Part of a small language model's weights: 22 layers, no biases in attention or MLP.
Each number is 128 + 32 x the weight over the matrix's rms, rounded and kept within 0 to 255. Layers, rows and columns count from 0.

# layer 10 attention query, 448x448, rms 0.0447, rows 15-22,79-86,143-150,207-214,271-278,335-342,399-405, columns 224-335
[[125 172 104 149  76 102 103  97 144  97 174 102 194 164 105 146  64  82 128 119 195  46  74 137 160  60 113 102 131 143  83 102  88 107 126  86   0 107 112 101 143 166 116 114 137 120 160 141 125  98 180 102 145 104 143  91 139  54  92 167 153 172 115  97 127 109 154 126 131 153 138 122 139  70 187 124  93  86 123  69 109 156 148 166 147  41 139  93 156 137 134 127  94 158 145 124  69 168 154 155  69 171 111 114 112 126 124 154 169 139 102  60]
 [ 84 151 150 140 157 188 114  82 137  70 139 138 122 117 180 126 105 117 137 165 122 154 147 177 123 200 104 148 160 191 128 111  90 153  91 157 213  94 140  83 101 138 146  99 120 102 179 122 101 136 156 130 132 137 130 111 164 159  65 161 120 132 135 109 129 177  75  91 174 119 176 123 169 107 103 124 138 150 141 123 113 178 128 153  82 186  49 152 119 143 131 108  58 126 186 155 130 100  82 100 149 120 112 163 135 193  83 172 123 118 166 112]
 [137 121 105 143  86 117  84 114  99 130  37 155  84 144 110 144 109 129 158 125  79 128  62 100 111 149  29 192 109 126 138 193  95 154 117 202 121  89 161 164 150 144 103 167 119 164 147 110 127  85 118 158 163  74 126 121 183 165 176 135 157  93  42 116 103 150  61 117 143 125 157  85 162  71  93 124 112 149 117 190 192 121 134 127 144 137 124 136 153  62 135  78 228 170 131  92 141 142 110  97  81  78 172 155 133 121 132 156 121 127 163 134]
 [113 112 137 146 146 116  98 118  97 119 100 136 126 171 183 149 123 155 117 157 111 164 115  82 177 111 107 144 126  94 175  82  30 190 134  72  78  60 137 214 148 123 111  40 181 107  82 146 100  68 141 154 167 153 179  96 104 161 164 144 129 104 129  73 158 152 107  60 134  61  57 138 137 191 178 125 110 183  84 202 158  69  88  42 107  52 140 111 142 178  89 166 132 203 112 136 141 162  43  96  41  80 130 181  76 120 133 147 210 232 178 123]
 [106 148  89  88 167  70  90 109 146 118 124 147 140 130 163 157 105  93 140 157  64 109 165 132 152 120  95 160 120  94 130  94  84  73 164 147 196 124 131  71 123 110  96 209 178 210 128  76 107 118 158  96 148 100 237  83 121 165 123 144 125  92 175  71 200 118 108  58 146 146  88 141  55 140 125 113 121 103  94  86 158 126 125  81  83 174  89 126  85 101 111  88 104 178 133 170 150  78 141 104  76 110  89  54 157 104 164 132 141 104 113 107]
 [160  75 110 173  70 122 129 104 157  89 139 113 153  83 124  57 222 110 104 198 152 186 160 109  88 147 178 177  70 144 143 155  98 139 148 146 113  84 133 108  94 175  91 152  92 109 150 124 151 165 110 133 186 112 174  84 159  72  53 106 100  79 166 138 110 119  91  72 163 125 112  82  90 122 104  87 173  91 138  91 166 140 118 126 155 139 116 144 106 107 171 123 146  43 152 125 146 149 123  92  96 196 124 120 130 164 141 151 130 115 111  78]
 [174 124 184 102 161 157 192 138 137 118 102 105 123 172 132  83 136 137 150 130  87 170 126 110  88 144 122 123 130 111 157 102  68 158 132 135  79  94 110 155 150 177 179 102 220  71 144 133 134 141 109 156 187 102 136  85 120 106 112 142 130 128  90 122 193  96 104 185 130  98  71 151 149 146 179 105 119  59 167 157 105 139 149  85 110 104 100 172 164 144 138 147 180 158 163  88 200 114 128 110 107 122 143 106 146 169 121 102 130 120 154 168]
 [134 128 133 139 109 102 172 144 130  94  84 112  83 106 137 139  86 184 138 110 113  89 172 136 122 126 157 156 117  73 104 129 163 143  93 145  78 102 163 121 106 143  98 139 164 151 202 113 144 129  92  88 130 121 149 164  99 127 127 109 166 104 157 155 147 179  97 173 170 119 153 169 144 129 137 170 154 135 106 154  62 165  88 153 120 177  76 186 127 168  97  60 137 186 121 137 127 118 146 163  85 124 154 121 166  68 152 135 101  96 120 106]
 [101 116 139 114  63 179  95 153 168  77 129 120 164 174  54  97 128 126 106 121  94  98  99 137  91  99 192 117 109 165 115 146 120  97 169 134  88 122 176 134 100 119  90 109 177 123 115 134 105 109  93 150  98 115 127 139 124 139 119 113 150 133 100  90 177  98 163 166 151 145 155  99 148 106 116 145 155 152  47 146 176 123 124 115 124 129 138 109  80  70  66 131 176  98 101  93 142 106 129 114 135 161 118 140 137 138 159 146 129  57 188 136]
 [138 108 138 138 128 169  68 124 112 100 120 146 126 100 119 182 130 133  94 107 174 119 145 138 105 172 156 134 145 121 180 110 160 119 110 121 161 133 184 134 104  86 167 107 113 187 158 139  81 144 124 109 178  89 112 124 129 140 100 164 110 147 120 120  84 138 120 150 114 124 150  97 148 107 108 138 143 144 127  91 168  69 133 174  85  89 128  96 156 129 114 124 129  98 127 102 124 106 116 138 130 131 132 104  87 169 134 138 144  99 138 123]
 [156 113 156 143 122 133 151 116 108 115 150 152  75 130 144 168 150 109 111 135 104 137 114 108 135 169  94 114 124 124  93 108 149  94 114 170 138 120 160 130 111 146 118 112  98 155 152 106  99 165 177 125 130 104 184 145 150 190 173 110 175 166 155 119 123 111  81 145 168 127 118 133  98  75  83 120 131  95  89 155 146 137 166 152  97  87 118 103 146  72 104  75 125 190 156 122 158 151 125 119  89 128 104  79 132 101 109 101  85 120 140 179]
 [132 164 144 123 121  97 137 112 145 103 130 139 141  93  88 149 139 195 161 118 152 119 124 131 107  83 139 134 118 157 174 110 117 180 143 108 137 149 129 117 126 146 146  94 133 102 135 111 180 135 117 157 118 134  93 105 108 111 186 159 136 100 133  92 118 105 120 126  99 149 127 136 117 117 156 152 112 112 148 102 163 149 116 155 143 131 122 133 133 144 145 126  89 130 130 110  89 150  94 135 143 152 158 130  96 132 108 145 113 103 120  58]
 [136 117 138 127 102 136 130 112 114 104 102 127 129 109 111 160 122 127 148 116 141 125 126 135 109 113 101 158 146 110 121  66 150 104 111  93 132 116 149 149 147 135 126 111  97 124 108 103 157 142 124 120 151 123 158 145 122 148  93 154 140 127 128 146 133  96 134 125 144 149 120 113  95 151 121 107 131 166 106  96 108 181 132 129 101 124 121 163 113 158 133 114 150 137 158 135 114 147 119 159 151  95 117 106 138 106 146 127 151 175  85 122]
 [127 136 123 161 159 136 140 134 148 150  97 130 138 171 134 100  99 117 162 142 106 151 123 136 134 189  73 132  91 111 120 159 141 135 164 123 109 141 101 106  89 107 149 119 135 134 136 143 135 152 128 150 122 121 122 130 136 159 123 119 136  94 103 147  99 129 148 142 177 147 136  96 150 113 124 140 130  67 124 118 137 147 152 154 141 110 159 122 122 138  67 128 142 153 103 100 106 123 139 140 116  98 103 119 146 103 122 121  99 116 123 145]
 [110 114  90 125 125 169 130 119 136 103  88 145 125 159 145 145 136  98 104 111 103 151 141 124 139 152 112 134 111 136 137 116 166 116 140 172 114 134 125 116 108 156 141 109 125 129 125 120 120 131 149 132 146  99 130 117 144 123 153 101 143 123 152 122 115 130 130 129 123 147 112 127 149 121 114 150 112  93 114 123 131 153 149 131 112 143  84 102 153 122 133 128 148 147 113  93 122 111 107 114 122 134  97  95 132 102 163 122 117 139 137 127]
 [109 134 147 111 142 142  99 128 114 107 145 130  95 155 109 129 102 130 105  83  90 141 153 132  94 105 110 145 137 150 128 141 124 106 107 141 131 110 150 153 143 133 129 142 109 117 149 115 137 121 131  97 132 127 158 115 160 150 132 107 159 152  90 110 163 145 123 128 130 141 136 132 102 112  91 130 139 159 142 132 126 137 122 153 109 124 133 152 125  97 141 117 115 106 126 127 124 153 139 158 107 139 140 126 144 138 103 119 103 141 102 130]
 [116  94 142  86  80 102 147 116 153 112  83 150 103 162  59 174  86 153  83 104 192  81 120 112 192  92  59  93 115 164 130 141 112 129  79 163  65 117 107  62 136 125 157 114 145 133 143 153 121 140 120 113 132 161  65  92 118 127  98 144 149 198 124  83  97 135 100 122 132  97 155 129 177 129  85 107  65 132 149 138 153 143 118 149 148 123 128 114 142 117 156 127  68 196 172 144 117 145  83 115 122 202 118 147  92 124 137 166 148 136 143 140]
 [ 80  70 121 125 137 103 143  80  98 112 102 117  97 166 119 215 150 178 121 175  92  83 118 133 126 177 134 142 144 180 106 175 113 140 186  86 204 100 159 154 135  65 126 124 106 217 147 108 171  95 149  67  91  80 172 102 105 166  39 147 143 140 178 133 129  80 160 107 130 106 162 146  94 149  89  77 145 191 126 151 167  82 102 111  99 120 117 105 167 141 117 139  97  84 159  76 105 126  95 181 209 177 134 113 151 152 143 112 120 127 149 106]
 [117  35 116 148 145  98 119 100 127 114  88 151  97 174 171 218 150 181 129 137  44  62  96 160 170 148 100  88 166 157 130 152  62 136 106 107  86 142 198 213 161 144 187 177 166 187  84 106  81  73 124 133 142 105  72 128 194 147 189 165 207 149  69  70  56 162 101 136 150 120 130 100 128 112  65 143  85 182  89 170 149  96  77 107 103 103 210  96 113 112  72  35 194 118 124  64  61 128 140 129  53 107 199 177 101  48 130 155 119 108 147  80]
 [146 130 105 106 121 129 143  73  82 151 178 129 142 226 174 213 100 106 148 163 125 118 128 113 161  57  99 116 196 130 140  67 119 151 108 122 121  72 168 133 181 186  51  90 142 124  89 171 107 102 116 169 201 140 195  66  52 157 133 113 145 122 101 134 178 108 155 104  86  92 124 193 110 128 127 202 104 167  96 114 115  66  46  91 164 123 121  77 176 135  80  72 124 181 150 187 105 174  85 119  10 154 117 100  80 125 167 136 171 164 178 150]
 [ 83 133  91 129 114  64 162 129 113 123 100 125  99  78  56  78 102  94 119 102 125 122 119 122 115 111  77 154 104 103 160  89 116  33 172 100 189 103 135 101 106  91 100 170 102 182  63 113 106 151 141 102 125 145 161 159 156 151 170  58 105 115 126  93 195 127  49 104 151 139 112 157 100 128 140 121 141 119 103 169  91 174 231  99 118 134  42 158  86 153 206  99  63 129  88 178 181 148  43 102  73 156  97 154 225 113 143 143 116 206 121  89]
 [157 132 102 149 132 183 114 143 173 101 121 104 141 148 157  93 170  79 169 162 160 124 138 146 148 188 118 165  92 123 122  92 154 125 116 137 132  80  68 178 135 171 100 108 126 122 104 187 124 175 130 113 206 140 188  90 160  70 149 133  87  74 172 224 150 149  29 138  86  87 110  89 165  80 129 141 180  71  67 146 161  98 148 137 156  95 148  95 113 146 122 138 143 135 126 109 143 104 148  21 121 174 122  70 138 184 108 125 129 100 131 132]
 [174 147 142 105 154 151 131  96 141  88  80 157 185 148 153  97 140 151 182 119  92 218 123 134  80 133  97 130 108 112 176  36  17 180 147 189 148 115  33 128  87 171 141 167 211 115 153 160 153 150  41 151 200 137 114  90  75 133 116 149 107  66 116  76 199 103  73 132 126 107 117 176  63 172 154 166 178 133 140 105 118 125 114 118  18 120  87 137 171 200 115  97 172 102 100 129 138 111  83 113 153 100 174 123 189 105 144 165 114 146 111  88]
 [ 94 102 167 122  79 106  96 120  96 103 136 130  33 133  81 145  25 172 125 141 129 153 126 143 107 103 121 136 103 152  79 158 102 100 110  95  71 116 152 129 178  95 141 126 137 127 196 136 124 106  99 145 133 128  96  89 150 133 135 131 168 130 103 115 179 129  98 155 179  86  89  98 123 142 175 160 143  64 137 139  54 126 153 108 139 200 105 184 144 174 114  95 107 138  52 161 120 148  96 130  99  85 143 190 177  83 141 149 149 175  82 100]
 [118  73 126 169 151 155  95 183 217 127  58 115 114 112 123 135 153 196 123 101 106 175 104 142  85 172 148 102 151 136  77 116 122  88 146 122 167  55 105 119 123  97 151 129 125 115  67 255 124  40 122 107 144 128  90  48 129 109 140  70  87 138 129 141 119  94 118 146 121 143  56 143 109 140 113 144 158  85 131 119 121  85 150 100 137 136  85  97 164 220 138 140 175 139 104 170 122 134 108 101 195 111 123 165 128 181 139 111 121 108 168 163]
 [113  73  79 122 191 132 104 103 152 129 112 143 185  97 150 181 119  91 156 119 123  72 133 145 144 163 123 149 182 126 113  88  91 152 159 130 109 173  93 172 127 127  81 100 182 165 119  93 103 171 111 162 125  94  94 137 104 162  59 117 129 130 131 104 167 193 156 141 125  98  96 153 151 136  91 167  70 133  55  52 115 144 134 155  87 172 132 138  86 129 135 119 110  99  93 110 160 108  69  90 128 107 116 145 181  96 112  94  79 165 168 109]
 [131 133 152 128 130 145 124 117 103 130  86 118  86 135 159  92 140 140 124 101 120 153 132 133 172 117 125 136 136 132 122 150 106 111 106 107  88  75 170 140 157 185 134  70 140 126 174 104 140  94 131  71 139  53  71 115 154 179  79 144 107 131  70 119 168 121 116 177 172 131 130 137 142 138 132 114 152 125 117 176 162 107 139 124 128  55 110 183 118 115  92 149 123 118 108  47 142 123 114 149 126  91 161 160  94 169 131 113 196 106 181  97]
 [ 91 147 130 151 164 108 130 131 136 156 141  74 105 164 107 142 119 186 120 164 120 165 136  96 121 142 117 129 101  70 130 157 195 192 130 116 143 107 174 139 158  87 196 163 117 179 133 127 147 106  85 125 134  99  81 107 127  62 138 154 101  97 106 127 121  98  92 106 199 186 150 160 165 142 132 172 114 132  50 121 129 100 164 123 201 133 150 143 136 184  82 151 116 149 101 139 128 121 116  48 109 137 142 128 135 144 112 158 126  85 182 162]
 [167 159  83  95 109  91 142 119 194 125 110 143  96 121 104 136 133 120 176  81 147 135 146 166  66 114 157 153 111 166 169 184  76  97 142 116 130  87 147 128 116 158  71 122  91  97  47 150 130 126 112  98 186 155 150 118 157 154 144 149 118 109 211 131 148 147  94 151 159  94 123 174 109 147 140 137 132 145 188 169 118 111 121 137 185 129 132 126 142 133 132 117  77 128 139 139 129 108 148  97 120 144 109  92 137 138 139 151 186 166 183 193]
 [213 181 135  61 110  80 196 117 102 119 141 149 130 157 128 103 117 118  86 106 127  83 127 120 115 135 110 110  98 199 157 147 118 146 144 148 144  67 105  90 104 117 140 115 113 128 191 116  86 145 159 109 125 116 140  80 101 103 168  97  91 196  93 160 149 163 120 203 108 144 150 136 136 148 177 143 173  97 154  81  95  97 192 144 147 139 109  95 117 150  57 147 161 145  68 151 161 139  97 108 100 146 154 132 138 118 140 108 108 150 110 123]
 [122 141  79 149 172 156 186 154 128 139 135 115  98 132  96 146 108 217 143  50 117 158 112 128 142 155 135 122 178 138 188 172 106 146 125 106  87  87 138 115  87  72 170 116 130  65 199 139  69 121 146 136 202 129 151 125 117 143 145  76 171 114  87 110 170 115 142 106 140  97 126 177 160 136 163 126 165  78 127 125 137 108  83 169 160  94  73 136 134 102  49 116 156 140  69 118 137 119 173 125 121  78 157 213  71  88 138 171 112 137 127  83]
 [107 122 130 113 105 113 113 143  88 158 186 132 100 148 137 133 106  99 123 152 106 160 105 155 153 104 132 127 112 164 130 123 111  95  81 142 185 110 101 117 105 143 113 150 122 108 150  29 120 117 106  46 103 119 138 163 158 168  86 124 106 112 152  90 123 167 156 147 141 133 118  96 136 149 156  94 156 156 152 151  91 108 182 127  82 126  84  94 150 140 121 107 106 149 167 113  94 112 140 146 127 113 198 130 184 124 143 119 141 158 145  60]
 [ 70 132 177 116 117  52 140 140 134 103  83 100 171 154 131 165 114 127 135  97 166 119  90 154 155 114  89  63 110 176  76 133 134  87 130 107  91  84 145 168  68 181 179 147 138 141 151 105 125 159 127 145 119 179  98 141 164 129 163 119 168 154 117 123 126 140 131 144 148 128 133 172 157  75  81 120 159  59 190 130 159 157 116 113 158  94 133  81 108 184 163 144  57 169 106 158 116  91  80 157 102 112 159  86 158 103  87 118 121 166 134  98]
 [ 36  96 158 129 157 154  97 140 140 128 157 104  67 113 162 193 101 138 134  84 131 138 146  91 161 181 107 165 145 191 102 122 113 148 168 115 186 114 121 188 189 150 142  68 152 123 133 117 114  47 157 172 115  97 193  85 127 181  62 149 119 169 158 130 107 150 149  91 187 115 146 136 129 147  78  79  98 120  87 165 182 139  97 137  81 192 126 146 153 129 119 136 115 144 129 139 102 170 118  94 188 114  84 112 149 158 114 104  88 107 167  94]
 [170 146 107 141 150  90  96 108 169 105  72 158 114 180  59 157  80 151 120 126 104  92 137 117  99 159 148 186 145 123 187 136  68 162  65 166 135 139 191 160 134 169 112 120 150 186 130 103 122 109 142  81 128  94  89  90 158 103 176 127 110 156 169  94  89  90 133  86 106 125 170  81 154 101 137 107  44 148 163 110 151 124 141 164 168 126 163 102 130  72  90  52 189 112 175  92 110 133 103  74 121 149 214 109 116  94 102 192 130  60 114  89]
 [143  77  75  80 108 105  63 165  76 133 185 141 118 197 112 124 178 125 122 143 153 150 180 130 143 173 133 166 145  82 201  60 112 181 158  93 148  96 207  83 201 185 151 119 140 154 128 173 186 149 173 182 181 127 181 117  70 184 123 127 188  95 135 164 151  95 155 116  92 111 136 152 138 134 136 212 165 135 120 144 114 116  69  55  64  78 172 149 158 112  79  68 160 147 174 163  89 188  46 114  33 187  90  72  89  85  89 151 201 157 114 139]
 [ 77 183 106  37  71 141  71 144 108 156  87 101 163 103 108 167 126 103 125 143  63 143 132 149 107 119  74 178 146 162 154 117  98  72 194 104 151 117 131 115  82 133  61 220  93 222  78  90 108  69 105 137 105  83 110 157 131 138 139 156 140  99 113  94 102 152  83 140 161 183 205  87 108  96 115 121 126 123 129 176 154 154 146 107 151 177  26 150  80  81 148  80 128 128 103 130 175  79 108 158  71 119  43 105 155 127 117 107 155 176 242 133]
 [193  91  94 139  81 113  68  96 167  66 173  21 155  69 175 148 238  83  81 230 130 128 161 163 134 169 189 193  91 103 126 127  84 142 171 159  30  62  99 104 117 156  67 140 176  67  72 151 137 193 150 133 175 185 178  59 109  76 190 123 132  79 237 227 169 153   0 115 185 184  99 162 122  92 101  62 123  86 175 141 127 133 120 173 168 101 153  71  58  78 136  82 122  48 129 155 162  63 151  55  99 157 123 148  53 176  81 211 107 152 133 121]
 [182 114 172 129 155 124 129 130 164 105 121 163 186 180 169 112 165 116 155 173 151 156 130 124 111 118  85 155 120 103 227  21  22 202 183 189 130 110  29  42 123 186 204 156 215  27 136 142  57 159  36 159 209 158 112  47  83 165 116 184 180  68  70  67 213 116  72 162 170  82 117 180 103 174 106 178 147 121 106 140  93 122 114 115  51 130 109 102 209 242 149 126 182  88 120 122 149 113  79 174 166 162 145 101 120 118 121 154 117  68 209 163]
 [126 178 144 139  98  78 175 162 153  88 105 154  44 117 108 165  80 200 128 118  72 142 136 153 110 114 147 136  86 156 106 126  68 119 101  40  67  87 120 144 106 105 165 164 166 179 229  67  95  62  72 117 125 170 126  89 121  94  76 159 104  75 108 100 140 179 135 186 168  78  90  86 108 145 151 144 103 134 101 160  53 151 142 133 156 220  68 223  67 166 110  53  50 174  52 140  91 198  98 154 101  59 161 194 161  72 166 113 180 128 129 125]
 [139 112 155 153 107 137 121 133 130  62 171 143 112 123 134 131 139 187 132 134 161 118  86 102 123  75 136 101 159 158  95 177 102  73  91 182  77  94 166 114 135  96 100  99 169 144 101 159 118 120  81 160 124 130  51  93  64  86  84 133 201 187 140 142 108 138 198 160  85 128 194 132 153 151 141 124 138 132  62  98 169 119 125 175 135  93 167 124 130 105 122 152  93 145 137 119 129 102 170 102 118 172 109 158 150 129 138 179 190 107 111 151]
 [115 143 166 122 133 110 117 135  97 150  78 139 106 125 117 171 153 168 113 117 119  75 110 187 127 135 117 152 129 133 171 173 111 142 108 157 121 123 160 135 123 143 135 149 109 195 132 113 149 115 117  78 104  94  52 110 182 115 152  92 133 117 114 107 129 128 134 108 183 129 128  90 110 123 149 114 106 140 113 132 141 141 154 178 117 142 115 100 169 170 126 125 143 155 110  94 117 140 140 139 149 169 152 115 147 131 116  66 144  96 141 182]
 [ 69  98 123 160 109  78 129 138 163 125  83 152  94 202 160 165 155 151  89 123  73 172 108 175 170 160  86 113 118 142 128 174 125 101 130 117  66  92 148 163 179 109 186 109 109 169 124 103 133 112 187 121 182  75 147  95 195 168 104 122 137 140  77 112  69 179 104 125 184  45 125 146 123 114 149 154 114 197 141 175 178 154 138 161 122 144 105 169 132 116 127  92 140 134 158  94 109 126  99 105 117 106 116 146 159 150 106 109 110 164 204  59]
 [107  87 148 138 172 133  89 112 123 112 109 123 112 126 125 119 141 155 157 114 111 138 165 168 125 141 121 117  71 131 153 121 110 134 199 133 115  95 123 166 113 128  93 179 110 121  84  56 114 113  94 140 176  98 111 125 112 167 148 153 145  62 151  96 114 151 101 141 102 135  91 109 113 131  82 132 155 131 101 126 166  95 128 127 135 137 125 110 145 123 109  61 110 146 167 111 138 101  95  80 119 108 116 158 116 131 113 120 108 131 185  91]
 [158 122  84  59 111 118 155 127 132 126 147 149 115 129 109 115 110 154 157  84 114 132 175 122 104 114 110 108 113 126 123  98 110  77 173 127  78 119 133 140 119 137  97 173 162  91  75 108 145 179 126 144 165 124 148 106 134 153 134 107 124 115 195  99 175 103  79 136  82 142  65 154 111 153 126 126 177 157 142 143 118 193 159 124 138 128 175 107 149 173 157 129  67 120 148 157 173  82 124  86 119 109 139 119 188 143 129  97  84 141 156  68]
 [117 120 136  63 118 133 130 125 119 130 136 100 163 141 123 125 107 154 139 159 102 113 131 142  93 152 107 137 103 102 148 128 121 130 154 115 126 120  98 140 147 145 104  89 134 136 157 150 106 139 163 106 147 108 129 112 121 164 110 112 149  94 146 144 130 140 144 126 147 116 190 132 117 131 114 134 166  93 154 112 132 121 124 116 122 106 138 136 127 113 109 153 111 112 112 100 116 111 107  45 141 141 136 147 122  90 146 111 113 151 134 136]
 [ 79 128 164 134 144 133 136 139 122 169 121  60 104 136 149 148 132 177 102 131 155 106 137 130 125 172 131 131 132 150 112 179  94 121 161 125 126 108 106 132 133 134 132 156 134 150 104 112 126 126 137 116 140 134 145 121 108 102 110 111  93 100 133 126 124 141 116 132 146 135 120 119 136 126 161 126 150 132 135 108 120 161 123 158 124 113 103 100 101 113 108 108 167 173 109 136  99 149 115 107  86 149 121 161 134 129 153 141 126 153 139 107]
 [136 134 128 135 126 174 111 122  96 145  95 120 121 127 120 185 117 134 112 132 153 138 139 125 107 125 133 113 169 140 129 148 111  86 129 158 115 130 169 118 155 139 148  82 152 143 127 103 129 100 117 110 135 129 126 113 153 117 105 136 135 159  72  85 159 127 152 142 157 134 103 153 113 116 132 137 140 145  86 115 146 116 105 116 105 161 104 158 137 143 157 112 145 151 105 119 110  93 138 147  91 100 114 143 126 110 120 166 167 125 141 130]
 [121 103 133 136 111  95 127 109 135 109 120 126 105 179 125 135 124  97 133 166 211 102  97 171 144 135  89  94 159 137 125 115 149  88 125 108 110 133 166 132 129 145 135 119 164 140 152 159 105 137 173  98 100 115  76  94 151 120 115 125 104 105  95 133 123 130 116 130 133 165 144 183 147  88 124 146 106  95 133 126 126 119 126 153 190 137 165 154 150  96 127 116  64 165 121 153 132  94 100 126  80 111 129 129 119 124 123 113  84 103 143 124]
 [ 95 158 104 121 127 121 138 123 139  91 117 159 144 112 133 160  80 151 141 144 109 120 113  95 185 132 121 165 135 163 195 151 146 104 132  80  95 165  81 154 139  89 135 127 149 142 142 121 107  86 150 123  83 137 132 141 137 139  90 135 154 104 142 120 111  93 159 103 149 137 149 114 135  87 156 143 115 138 118 151 147 146  97 123 143 148 122  76 209 144  79 119 154 116  94 112 111 138 148 104 126 101 106  80  80 147 160  59 118 117 122 135]
 [134 163 117 174 133 134  76 138 106 100 139 142 170 143  57 143 142 122 124 109 128 107 157 118 101 103 153 158 118 120 111 142 109 180  93 139  95  91 134 128 136 131 198 118 128  82 126 145 170 149 126 128 143 145  67 128  83 113 118 112 104 113 134 108 124 108 182 150 130 120 162  86 146 106 121 111  63 133 137 156 104 105 113 100 162 137 135  98 129 142 153 118 128 145 156 118 177 110 133  97 147 172 195 106 157 136 105 182 141 160 109 115]
 [152  64  76  66 144 142  94 123  92 187 161  49  67 171 127 164 163 164 158 108 255  99 143 182 100 189 143 138 154  94 176 140  94 163 101 147 145 168 158 144 219 151 118 102 180 159  94 199 136  99 214 155  99 119 155 117  91 129 108 109 150  88 123 134 136 106  91  99  87  94  56 100 137 135 118 135 104 116 133  84 102  76  90 135 198  71 155 156  84 100  68 100 186  58 178 185  32 167 120  97  60 162 143 133 150 118 111 102 170 120 174 156]
 [ 66 163 136 178  85 148 103 204 158 166  86 111 193  48 106 141 118 119 154 184  84 165 107  35 125 157  89 173 131 157 132 131 158 178 199  90 191 100 145 108 110 126 135 166 148 167   0 118 123  99 159 142  60  87 167 156 131 136 131 169 140   0  92  84 206 127  69 151 153 138 229  53  69 138 129 142  82 201 177 135 150 173 103 148 177 182  53 118 205  95 202  98 174  71 123  99 206 153 179 158 148 134 122 166  83 180 145 121 213 154 190 105]
 [249 112 148 100  60 163  92  81 187  66 107  24  67  22 245 126 202  31  77 164 120 100 128 169 236 160 204 224 137  77 179 163 116 182  75 169  22  27 136 148 206 128  76  42 138  42 116 107  97 134 221 161 181 177 137 110  40  52 176 111 195 106 114 235 111 213  84 170 255 173 116 186 190  74  86  71  52  82 131 207 122 153 102 226 164  84 188  32  73  34 146  37 146   6 111 105 255 144  56 149 106 192 120 132  19 181  12 178 148 148 192 138]
 [106 137 129 121 180 112 123  74 133  55  74 149 190 244 101 102 145 103 127 144 227 138 193 172 157  54  81 137 140 160 234  36  82 196 218  96 181 110  37  26 117 154 175 145 255  69 148 130  57 215  44 156 165  83 104 127  59  93 160  78 208  85  72  98 192  98  90 232 176  82 142 170 136 176 138 219  65  92 101 138  60  47 151 131 113  75  49 105 222 219 162 123 106  83 144 107 173  87  99 152 198 153 126 103 191  55  88 127  83 103 203 239]]
# layer 10 attention key, 64x448, rms 0.0424, rows 15-21, columns 224-335
[[168 136 147  97 181 144 144  88 126 166 148 133  92 127 152 149 135 133 136 123 113 153 153 142 143 126 112 133 119 168 144 118  91 111 185  80 139 118  84 114 102  92 119 134 104 166 123 154 164 168 142 152 145 135 189  97 112 140 136 116 158 119 185 127 111 141 117 132 134 153  80 150 157 127 105 135 113 125 177 140 125 147 159  80 117  82  57  78 151 148  56 148 125 114 131 132  80 113 163  76  90 159 113 111 181  85  89 152 119 182 115 136]
 [ 52 108 172 191 128 138 118  94 128 118 175 124  99 167  63 147  69  87 108 169 129 130  99  78 140 180 163 106 159 164  79 124 107 134 189 157 149 128 141 145 120 133 133 119  97 138 108 128 112 139 131 134  99 131 181 145 123 101  77 197 110 111 167 118 138 102 161  96 110  89 167 181 164 144 106 142 167 144 151 179 128  99  74  72 125 129 123 116 153 107 132 100  91 123 117  88 134 145 108 101 151 191  90 117 160 143 174 159 121 134 180 113]
 [185 154 127 114 146  91 149  45 136 132  76 100 125 110  99 155 107 130 187 130  84 116 111 165 155 163 146 181 178 165  99 143 110 128 146 132 152 133 176 142 132 188  58 183 126 162 117 106 137  48 108 135 149 121 156 159 165 106  94 168  86 110 168  70 153  82  65 134 143 109 129  93  96  85 185 130 113 162 111 183 116 144 159 164 154 114 119  67 150  90  38 107 130 138 160 137 147  91 133  95 127 102  58  93 176 167 124  59 102 122 166 137]
 [134  84 105 115  88  94 147 104  75 111 135 153 156 119 140  94 165  61 117 143 144 110 157  43 118 101 102 135 169 122  84 101 143 143 152 152 166 101 161 101 158 202 111 110 173 124  74 185 134 158  98 167 138 104 151 150  70 116  97 128 180  88 122 164 170 129 137  96 152 122 169 104  81 130 141 124 112 127 129  83  95  67 139 144 142 156 110  85 109 109 141 140 145 133 152 118 203 127  83 143  79 127 114  74 164  91 169 194 146 124  71  51]
 [129 156 162  86  91  84 169 116 163 152  96  84 143 132 167  92  72  73 159 169 145 119  93 144 134 176 115 129 173 100 127 125 104 123 127 104 148 117 151 186 150 160  51 142 148  96  97  70 137 158 142 191 118 124 112 151 136 134 126 231 141  97  71 180 128 173 108  92 126 128 189 125 117 178 121 123 197 175 134 193 166 107 145  51 124 144 105  88 147 117 118 120 141 155 129  87 156 139 101  64 139 223  84 105 200  76  44 155 161 182 153  95]
 [160 168  73 124 105 157  69 114 133  69 168  34 148 128 223 118 102 145 189 140 142 107 171 155 141 130 132 123  49  62 147 156  71 118 246  90 124  57 184  72 141  75  89 124 118  40 131 164 112  88 175 153 133 103 146 128 123 133 161 167  57 107 134 246 153 191 139 142 132 109  63 181 129 153 213  90 145 162  82 199  96 119 127  79 190 106 126  54 104  86 119 173  75  68 131 139 107 130 138 159 100 171 175 137 132 140  90 114 144 108 188 107]
 [133 145 119 169 113 119 127 139 119 119  98 155 170 134  87 124 120  47 131 161 177 154 179  88 131 111  27 166 131 130 202  32  84 149 198 187 151 145  84 114 113 122  82 162  98  82 116 160 152 137 100 191 168 106  91 178  85 111 171 104 176  73  51 106 194 148  75 188  68 152 201 180  84 119 112 179 135 132 175  74 117 159 139  86  25  59 142 161 160 111 119  69 100 130 124  90 109  71  29 110 189 122  56  97 128  70  40 173 139 116 176 104]]